python train.py --num_hidden_layers=9 --hidden_size=128 --num_attention_heads=2 --num_key_value_heads=2 --head_dim=64 --intermediate_size=768 --vocab_size=1024 --hidden_act="tanh_gelu" --norm="layernorm" --norm_place="pre" --norm_eps=1e-05 --positions="rope" --rope_theta=10000.0 --rope_fraction=0.5 --qk_norm=false --attn_scale=0.125 --bias="none" --tie_word_embeddings=false --parallel_block=false --init="normal" --init_std_qkv=0.0439 --init_std_o=0.0439 --init_std_up=0.0439 --init_std_down=0.0 --optimizer="soap_variant" --learning_rate=0.0067 --beta1=0.95 --beta2=0.98 --weight_decay=0.038 --lr_head=0.00633 --max_grad_norm=0.5 --warmup_steps=200 --schedule="wsd" --decay_fraction=0.862 --decay_shape="square" --final_lr_fraction=0.05 --batch_tokens=16384 --max_seq_len=512 --doc_mask=true --train_tokens=84460000 --max_steps=5156 --dataset="wikipedia_en"
Each number is 128 + 32 x the weight over its row's rms, rounded and kept within 0 to 255. Layers, rows and columns count from 0. Numbers have three digits each. The size before them is the row's rms in percent of the matrix's.

# layer 4 MLP down (transposed), 768x128, rms 0.216, rows 410-435, columns 0-127
122:101088148151126164101167076166089156137160109142159090088059109153060178119139050096112110061113122054126167132098072115119093152159105152101135152125108131090107131125146135111123167146138085130156190131142111135098144111113096118117100167189122132139173150120147107112130166113012074142109102191098170141135151100111088155162141150131079129103082115112121143090127105180082126148145
100:137144122118173145190126113187130107122118142159147126130089169074166107128124096196180044189103149092093087149106085119132176120121128133067162156139171161098154066092111110107098138144163082145159074161063101106117115090154111098140119119145201167146110168095184085117158105072128136140124105108105155122104095149112129102116107087164130098113186123160135161080148164070122118091146
108:083119071145094123112163149120134112120140133120129107105211120076174160121094185087104094100175154080110129112110113128175114099110186194154133127191105093101114152138141116122101143123127166061076159059115098132129083148148111159181136175162146092116146144138143182117128143163139056192130137094105171159173145119198073124123101146148150173186138131163139102136127126181143128172160
107:140164099171172159105118117140084135127091200073146154109158127141108158135109099094113172117155146088115135103185125145164221130141101144118182124106145124119143143120118108092158118062100171184179077118068133155131130145132104092113076112123157167160145153126149190173122154106123104096106146075160152160124174183131176135059101158083099148165157139072169157133104173098132154087173
090:051148094129110160137123078151140162135195115098157109118141094101120130145143151107101095143176112067093116208124110143120160099135179198125123124155103161139140085126173111138128112106095126070046170147115143140126073164177152139106152104102138195121107086115079164142150107096124179108120151127054190149136130080110146195157176121089139118133145174159144088134136154156162112178108
100:068138128147088142202117173110145169120093101107163128155143143224126147153142150144161100133117148139099145095152101161131157143104146127149128113147171145124104095126145141111118123128108191142096151094120089084101061146116105108093092155133082135141127115085119161124150134134156111134158172174187076179121142142194117158055180177151142155142075125036172180096082155138091172122167
096:138139071125148119118076149142068071166153114115082146154114145112125083171109137170095131080150124136095079102139061148137127049137116082196086144145142142131101162113105133175107183168151158109107136177215136112191129153166153096124091074112102135112129125089121132147197165204128157100128125084121138105132130105132151175155174086157105099155135186114084101156105126140127102169145
096:100164143119179170114103092142061134182216099148152167143093086147082136126162106140158113126109170104050171129131154134119112115161187127197149119128167170096139191188124098172138157160151084150161096130138119130133155160162162151073185100060119139114139166090136125135185154113107117100094122148167136128121126117114113141164108152066092102115142150157130162144103150121143188159194
094:128095108110144123106145133143121186116154047137166114141094154163153125150155198094129161104096166157142144161112108174116172085121107139095094107135117139134161139063116123108119121105119106093144162079146150079173177155158146124181128113253112146122075114122150092129119089128097086127137134166127187107106226112169117127129109168131135163125155110131157100092137157145190138046151
096:134144107117126144095094103063109139156120138123160113107098104067127166161107113178102112099154129112099184148119106116156075078099080178099132169141089169103129137150059113055115082210112080108163108159104147140107115037135126146181140124139108120114128124119143179090167151123091139163122128175110134183101086185114088177163134073123151150120146131160175110143137149098063078119103
111:129153161131111121107144158131119189127105154136081142104113109108085114152136102090078098146110118069041177193145089131089102139116180174081137148147107092100147171105101160121111116174107153140094145158070143162111122043104123129153142096075092093145098142141083147146162137188074111159127076093111103151186137118105100158178087099169161129160183173105149099115178107128171124114166
107:187156114046097140128120085139196200151132143064156133067157067054098148095117160123116128082126130152127089144149147128139100101068084130104122165067139119089080106089105168159091151095119176082143146112103124143136173120116145096089125116149085110076071127145114137114110187117083144157180131104152137182105176084127136142118194123128111116170106164129110142162112129124121125181139
112:112097146121125138148126161164157139150181150126124120115124139114197071166109146063203083094133101141102124104105127130147115080156057052049120101131092139108167182140196180115100081114137109125116136146166132080049128131137141126120143108187089161145137065145190168144136053163147131106198124125103117184129101144140110116106115124130127091176145134119138148094148104090134122153155
106:108122136089103177150158123184157129125157085103112090099111119127092112129122152073117175171155126173086178131096153112108049098102147171144177109148156115080150127165168174122101090110065070088071140113151138080107117145116148092133171134145115044111131131211123143059129124170093135098089147124151106132099132141112081113170103141108127149091161135125158071100171103161198145132159
112:107147114164127107112117182158078087143080142128087140120096112119106142110169170112072091075098195122167097147148089100177142106191205077117172133117128096098151126172130139122126154130163118092123120099139102219144143162177147155122155098156117129150138141165200096146159079129115103114129117166159144146168142133070160153175094143111147085105146133106171134134131126142073225162171
101:061161160076158112142165116183118119128149096141132129135138087169104111190160155148115108176105091038122120123141112145165106121077100123128135184135154118127068106112109169170096089161142143131083087090121150186113159167131153126153122139099150081087106159097136154121160183184159115139183090122118075098130156136180128127131175114198131102162073106121153099081146121142223140147119
126:187143141078186074196116135118090110097126166153145147126163139141129111105122152173177166136139104142098110080145193112082138121121161153123144158113148102101135081057152181186112132109147144094187135132158122145175175142114199114073120159135103063086164111127095171120099078150140134152162162176113119120130151092149166154129143109156072088143202178159106135171111085118139153125166
094:117127096132120120150088122086193105117129160206129061170147161155138144147067179115115135180083081110220196126164113096152133136085131116098138107178133126059146112090123215159158162156127092114178102125119121179091139129088116128089085150146098088107117136079118120096117153123131147170089121146077128178116135113118084096136141104125177155177161158160115089118091103131102109144099
093:136134169120073139125106108148189115132166128088100134054126124112108111100128078121086195113147161073133098189116177121112189129127088119097075194164136128111169146150089106094155148151072144122098169097167118175193120116104160089160137134156149114145101113103149196074124140188195121165092080118062128110125096158136064124089134134113108112125144155127172136187110118121164119107126
099:175133127178107163117129161130095122121117197063108130118135152147152135101105100096135120107130076122188151148110097102147057192181119107121143109119161160206107143058118140088157138183123093158185137148134136098126126153155102037110160115165125095174140120138145164155137081092165095122111135116157101153122113103140051131104136075142128137144167171175148155119103120191069142189149
112:113096119149133061106186100087160109155108204078172134124119150110189151092128122105073088105165113142125128123106134153165158105137138131074134123129072100170099129049117104096095111176122104135109135104137095145155121195139134164104145184177139201180168177092174087156133084110124121121133120161181070111131106123174120098075119136086095166100141142159099106107140181088092155149152
109:100152121125141109110167112116120073060094122164128092144113177101121147105137141069141189129124179134117061159104129122146154149106138155075136132179082177171081112114096127132060145153115117083146160081207125135136138135089141094169118189178118109233139130076114105154119141087097154113113146144135136080128128116184131157149175146176160128122085147148130118182131111179177142174153
096:125151101114122157091136074142137153087145131125126140169175144156099166112115096154162222215096110054143121093146107148166101158144126103123134128151103126133105187068115154121146130160170153106145161128134119147166153089171075112132181130153097158122091170123177135093171125184135135143162116149135153089167158160122174147101142140172180146080150162136106075079161212161153105144181
088:131162156115135119045097130125115100156130212084127095104196189081104094145125089129105137124175163158143090153118109110131176068142166096127102173169144132114146146110094158136123135164113123105140138153134120168108168146152185092099165112115151056086132134111071093103118082138086144157128092163151112100172113197136113129098108100116141126161187103109167124091108087093170161221130
100:124127165070147079142126117153084127077121092095153103125095189063099112110102075140145123192114119056136127176151140094123063157143109173102122132100099134126103109155124147102116136121127130163119143165164185189106132079105178094093147079079056086145116092102124157099175179123133091137075069127143097077155142148098108145120180132219113105092122144110118086106151124150111125157124
102:203085143096132121138071115157094117148111117145136166167145120112172107080106131217099086120130167155136073141077131164130126140132128116144159152138143194104092183130090100080131188069101111186168120155143187134139166218134148129116136116163129136118132136151191125097127072065133159098151149156158134170073138147131132140068137088131113109116113159179126135171065161117141156108147
# layer 4 MLP up, 768x128, rms 0.228, rows 411-435, columns 0-127
109:130122061096137112101125110142135128108159126122160104131184150121110105104107093128133078151163134148123115120059162116165106140027140138093144077093070107134111176166132096109130102131082211098134173061114167137072158148134071152061135120160186132107102138084140118100140149130134169136093105184106131097167152120075118094166093145160136083113103165154133101097135127130159118121034
108:115095143151181095083109071132166176179102144163138171118115191051121089076152149114126126091119118095063120114135156118103128149131121133115072151108113130177144115075156099129141162095076204093144142103134115111122180159095144088171109161143132096131176156116129090165124123140157115123086211092116182162159099142097108146034154072109100157074128144167112147126130137113113158133098
093:152079203099174126156119138150124089143124080153143105124164159104158128133101120095142084118177116143140136126086117076137112118129118188134132137130146180131199077164084076105129132111122127212169105113131136164146137126128116141106128169066196090155093127138125112143199114096106120130155097087178110172170084126103106175163091142140150147094113136080097094108101175078186098040135
084:136073177171072120137116141082140061133075145040119127143138138076175091126062099131119112140096111163186125101126098135142088134081152113105127142113159144099112114154127072074186118103172164127184083140144136125084094125080162147089147122100139121140156081170163121162144123100116131185101137130165074071129143106122128128109082110182114170149132102093077154140222131112107135137150
097:151086091183133102121135115099134181144179115118159127121160080088116123151082079115159099107133146087147162161168118119074068204126150133106122123124138155159120130123118136194120082078115135183097144167104165139146186177102079152165110155160111118151121143172091093145116140196165116175149087156127206156122073139136111097117110120135140079124124171146058112148108055076112085119151
098:148079171106151157081159142121159062128106099097102155160151185137129128157151125183122152134118085171184060143095159132057100094120118164078158123182119149136112150089072093155112153103164119208082128086122154098113106085078160148145159116099164116175130117147075138122082145142116110102071148151103138152074117138125121121121108100071111114150099141191132174180159165122145196113130
095:098157166147120084137153127137140132161098173160120129133147155197147152119151104178100109130116117051164145090147105096132134164123153119078132120118138123177146194155154147082129134069078130098056132098108098114142076166065138127097130160119110131097138079156095113070146058082096073127162130157122092155175151091139129086195101060095068076120143117141103141147124071145119099087116
096:103208111145088154106067158130140064071138147137104149168195139112092124117132114111111135134166094098137090107130128132164122093104117121113205083172124097108145150138156146110121144157111174098104128166103175109184175143107118116114128114059200128213144136144121166119079135180085099147114140146104132170103134096147123115101154196131129121112091128127197122184154062117132120205131
092:133196080095131124120149107130104122194125081077159175156132169098204143104114126131150147119128134112153172159096157105237129120142119128168130213107084127146119117120131096088134133100150180122105089140092062168137162112156087146071120066097126115097159143126098141129162141141139196128095109082064121119119128087157139188169146139137113129150106104066101128123106058123126128164137
107:105121158089180139144107167128120107092111158096128137143104082105103086149154094136176169161074209128145133061123140133106136190155129179069178100079129153138073114110127132096141144072088097132162078161157165152132113120156153103210140140120111140136118094167161136130154073105132133134150098076122148144133104084110153158116076127154177122033152153139155118123128151182087074161167
103:144123192081109168121136136108120151154151101044070170145165142066123109121150088119130170091166129139163127115109123181100128160090128169106170204199100138146122108185177165145130111139152135087126117164130128128080186061071106161132125153131065173088144126170153103155130192143096162092102133148107111098146159132127168082164100129162095136129101109115125092090059089128138113108112
100:134117171156143162080082165129155144116108127119138105095175170155153153138133133178137067136092099145085092120103150110129103056092173149095148081133147114088099130168143119126132155087124101107154174121097057090188198185173174087129143137130181103109126113124171134117180169076100088129102148151153113170109126092119139130149109150169077090114137097103106083121171159138211086067123
100:090101209048136111158158097112055211131095098094100135123122058137144100104152112162114119184112123162121098134122122115132122141114160164148113141101085134181176151071120129191109101106113134112119141134183110130146115110119123074060159125135178073092068172171062124113122161132153125142134181156089117194168102102165129180113148165132133098107126098161110128104116170132100113118154
107:141152117129072173068114103165109121157083138127100105139112111105108112136149160142132117120046168155167098171120082157127123180185106120165108101150117086129145072136163154097178118099132091120145113130111046045109112090146102160147171120103093143079068144050092158127158177130150145133120082130111113100128114109153147111082133130147086168142084150139103099104162195071122199108128
109:131107132100119123162124094071113127107148148128097081185095141140062118179110099083114140201058083146095113132138157149136141127199112190129170115112119167145089110122069143077147134112127099096100038143103178125159114110130091065135152160063142147073155170120109098156135148101143101146074126159157155117117161177085144109147087121157172130077164124149157150134107162110079104174137
133:149203107120105158127043139137090113088112101066160132124104080137134119144176103123086165130102088118095109109187135137095131132090144104155124191115107090158103069074131094119164134114178093093135030079111107159137150183109128113109214163130131044180149134118141116115174092138102129111143124124163150130105125127094107077094135099112083097134105150187164143088151140122119103126123
099:118074150138126116127171131087157166149156083068126169117144068141084166094118089180171124130133076156079154124100125112096133121134148128166109142185121120096143095155128135095140101117100101161130165174080168083105128130144105162189134117120093102175127152157073104141112088122155089101146077137045174083137113128177112186116142111172149131088106032198151133150159173120148136091144
083:126161108070082161115113130131154164087125099089159162128134092141077126163182105102154136167049118151096149127130162072123104154158130204141158100099138169116145126130126140147176064166160161107145186158136105157184165082147139176092136166108128159162162167072142151150119148064147185122073160124137126114160074137136141136126114131181180132065129123142089112189087093120142081117153
094:123089131110155107135118025100117133150162057148071154138136126107099181164134111140171135108098126111115149076119160142172100099095141137170094213124076102097184147150120061112096156074180147169162135123132136138099124093097155166165183165172105163147151141159141126139090135110095117102154076136114130116140191103080091160060098180138139128178124117098159156092156127146091127119152
091:176144109132189055113114123104158088119114137131085089166104112155145118165118082116167107125107118152144096103134156146132148093154088131177156181131120133071140172072092124096125118091085095100180112118169138187133140091170132166131100166132137124193114156136181150101208120158125118025139111206131121096110144185099155089100156109121145086126131139127111120126119063109080176087129
096:145114123115108096123117147107146139124164185155155157191122123178155089178117136133106034068142114117097112138094113113191081147123076182151090176085156168148168169130119156152166110093079077098198097120140130144095110152122118123127121181122134143107124181128138096132184104160175145128097164131116162205103141139074096164064094100089119153120142124138110091149106124102101167106062
100:121180160190138153106133174134126099126103160142058090086113122109139137189102159039197131114091127103125116115155159132084122129119094164077109146174125148098155061108140119150143159117107141104120093132089111131159058093055127138165119122090118089105119070140116137184095130153176151089145124117142121186094110079096189124101042150123151133130140105156112083098078142171134157102130
095:073138137128195169160183021078136142105104100121115087118059130212163106145100167146154141179160154082111185157192115083153116119118105130132124116099105143103168112186136064144152125108148171112166126096101130153189162176148088161161179173105115151133136141145099175167130122125088156133139155123115133122082087131133127170168105172121152119156125113126132091083151159164153117130120
110:142203117111089072100138121111067087172119098185124100116144146143101156130095122188169139124158144097098135080147122172152115153098118102126050119138171134169080075105107155128157068135178086149138121096164120140161115098105183197133140173123148138109157063098119165108121083143152161056140121142119141157149112104114110098143131182128175162128052189125164158126144115117148183152101
109:138056136098094164163099136066117143127136196095043162094127118118170141081127221093158157151174157132145185144122095113148126147120116073135089141073139087128127108110164075143118141121119098143109181166119122084157108138123130162167190163167080097110158210112133099142109127085132107088145107076126151145163128138170178122134161125083159128112152117151119146181157115061110117134116